From a checkpoint of a small transformer trained on Wikipedia.
Size: MLP 192 SwiGLU, vocabulary 30770, 4.74M parameters.
Each number is 128 + 32 x the weight over its row's rms, rounded and kept within 0 to 255. Layers, rows and columns count from 0. The size above them is the row's rms in percent of the matrix's.

# layer 12 MLP down, 64x192, rms 0.176, rows 51-58, columns 0-191
size [ 90  99 103  96  93  96  99  99]
[[155 148 101 161 157 139 160  92  89 110 112 171 142  83 138  74 157 133 136 156 116  78 107 107 134 174 136 127  81 106 174  94 135  76  89 106 103 176  62 179 107  67 115 119  93 146 209 108 128 166 160 160  46 131 165 116 152  81 109 148 150  93 109 112 160 138 143 153  89 133 127 178  93  73  97 153 105 124 131 149 146 141 129 135 109 125 120 140 114 127 168 128 124 213 102  67  97 105 118 152 118 137 143 145 159 152 105 163 101  97 152  93 159 124 162 121 156 120 252 172 155 191  90  87 177 115 109 141 122 159 123 117 120  67 161 151  94 133 114 157 131  68 129 166 125 149 105 165 104 131 135 116 169 196 135 144  86  87 102 137 121  77 185 121 104 176 111 123 142 154 137 117 165 151 148 110 136  94 169  94 137 133 167 167  69 138 152 142  96 136 153 102]
 [112 141 147 141 149 172 116 119 172 132 105 115 140  54  97 155 144 159 189  98  59 108 102 141 133 121 127  87 102 121 149  63 134 130  75 199 110 170 121 134 136 142 125 139  71 190  90 131 205 174 170  98 180 145 100 137 129 135 106 157 126 114 101 146 105  70 186 162  81 113 155 169 140 197  71 187 172  96 150 115 155 113  99  98 109  92 146 143 136 171  89  78 100 137 169 134  64 174 107 148 109 150 113  98  83  91 101 166 127  89 126  93 191 119 123 116 102 106  87 120 125 118 147 130 139 115 104 167 112 163 120 162  93  74 119 145  96  81 144 189 138 141 118 144 186 130 104 144 117 155  63  68  93 113 129 133  82 137 153 126 155  97  92 104 132 169 105 176 116 142 139  76 109  73 113 150 126 141  95 105  98 109 117 113 122  89 127 137 183 131  97 175]
 [176 164  82 151  67 173 114 116 100 115 101 128 142 182 118 137 149 145 177 169 161 137 184 156 102 117 182 112 127  89 156 100  93 173  97 123 139 134 152 147 122 162 148  96  98 128 144 128 145 168 104 144 129  62 185 117 140 128 164 114  72 179 106  64 131 160  92  99  92  95  98 138 177  98  90  93  59  67  98  95  97 192 136  89 112 121  85 132 176 119 151 121 138 114 110 135  95 168  91 143  72 170 140 192 142 137  88  73  27 137 128 151 120 174  85 175  67 176  96 126 192 127 174 130 127 129 124 123 126 114 102 111 140 101  91 149 167 129 160 116 118 106 145 128 100 164  84 161 157 180 141 106  93 128 152  97 158 130 128 113 121 189 104 131 149 126 158 148 172  74 111 156 181 127 156 139 108 135 166 170 153 101 141 111 111 120 136 127 118 103 181 158]
 [119 130 112 132 125 162 155 143  83  98  77  85  73 169 160 165 155  91 152 188  90  53 151 107 142 165  54 185 104 130 117 152 107 120 179 145  99 136  89 115 157 176 177  85 163 100 149 140 123 136  67 110  96 126  92  95 205 157 179 150 104 141  34 134 141 164 129 185  97 165 107 143 150 127 141 146 122  75 103  84 150  91  98  59 148 164  99 148 116  83 158 135 145 168 105 137 132 140 180 124 112 143 128 112 107 128 138 114 159 158  85 182 122 110  69 118 184 145  82 155 185 127  99 124 141 133  64 104 149 101 146  93  84 109  99 124 125 143 115 136 135 147 121  77 117  87 114 130 123 106 159 110 133 179 117 171 155 145  70  97 129  71 156 143 121 107 129 169 179 106 136 163 173 143 146 153  76 129 150 156 168 120 141 137  74 139 114 100  86  93 134  99]
 [129 143  98 164 135  97 162 120 139 107 142 105  78 137 122 164 144 116  95 183 135 130 107  88 143  72 134 114 157 127 138 106 163 122 152  86 109 129 126  81  79 167 107 133 106  86 153 107 110 110 151 118 181 155 152  74 161 128 121 146 101  87 142 119  90  97 134 107 141  97  84 167  96 133  83 146 136 144 129  61 109 130 149  94 142 179 121 144 195  66 168 141 137 152  61 105 140 150 111  83 167 113 100  96  88 155 133 153  96 105 148 144 103 107 112  91 176  87 133 112 116 106 190 146 127 147 132 125 160 116 163 118   7 180 168  87 113 165 106 138 102 110 135  84 108 100 127  65 139 139 174 103 174  50  77 123 104 118 183 140 111 141 154 171 177 141 160  98 172 125 158 153 139 152  89 158 103 148 124 142 134 186 100 175  91  99  53 157  72 118 111  68]
 [146  80 134  87 192 157 119 183 133 154  98 148  97  94 123 137 136 142 130 131  84 113  88 174 176 147 107 143 139  76  88 109 132 122 112  81  60 144 111 148 151 180 127 148 145 145 133  83 159 104 152 180 125  93 148 152  97 147  76  99 122 130 117  82 146 101 117 170 185 109 125  94 144  78  96 218 139 144 142  98 134 142 182 132 138  78 146 148 101 113 121 133 155 111 123 141 140 202  88 177 162 134 157 152 185 174 170 187 145  91  74 129 140 158  71 164 130 185 139  89 157 158 122 153 127 164  95 187 105 145 131 114 148 127 130 146 175 137 116 165 111 151 143  67 101 140 176 126 147 127 156 160  97 128 170 113 136 108  94 115 124 101 156 159 162 190 153 107 130 162 148  80 147 158 136 158  32 145 113  96 109 127 162  67 124 127  73 103 122  80 130  61]
 [121  78 114 160 145 138 114 166  77 124  88 178 130 159 126 171 101  60 103  92 137 126 114 184  60 116 149 127 151 144 130 128 155  95 198  98  89  61 127 156 152 137  95 173 148 165  96 163  96 139 117 134 132  76 140 133 102 101 132 149 148 132  75 159 167 183 155 116  95 140 110 133 128 109 194 163 125 159 148 168 129 105 164 137  65 163  85 124 133 151 169 195 150 126 127 100 151  83 153 101 150 148  75 130 189 132  95 124 145 129 129 125 184 126 139 103 112 138 172 141 132 138 113 147 117 167  96 112  44 105 138 164  89 134 131 114 140 142 100 123 114  69 158 160 149 170 135 165  85  97 108  58 122 130 138  82  82 195 110 124 189 122 151 136  45 117 124 106 177 199 138  75 152 129 119  72 157  95 111 135 136 148  81 164 142 136 117 121 123 182 133 179]
 [154  66 168 126  76 163 140 151 132 125 106 159 128 111 166 125 109 107  95 154  88 174 153 148 148  70 132 133  74  88  99 110 125 108 183 145 141 138 169 146 118 146 158 103 135 111 105 102 111 192 109  96 148 114  88 123  75  92 132 121 158 156 153 112  68 153  81 121 131 135 142 120 151 125 145  89 160 101 126 102 112 101 101  45 142 142 156 131 182 152 108  96 143  70 130 174 169 125 199 142 104 140 136 158 116 124 134  64  74 108 141 181  94  65 118 182 156 143 172 109 103 116 151 146 147 161 142 151  51  52 100 175 169 140 113  81 171 151 112 140 161 163 113 135  85 161 117 116 178 119 128  95  74 159 111 145 176 110 105 123 133 188  91 126  98 108 119 177 136  38 119 119 169  92 138 135  91  97 105 112 125  76 166 158 164 114  89  88 138 172 125 166]]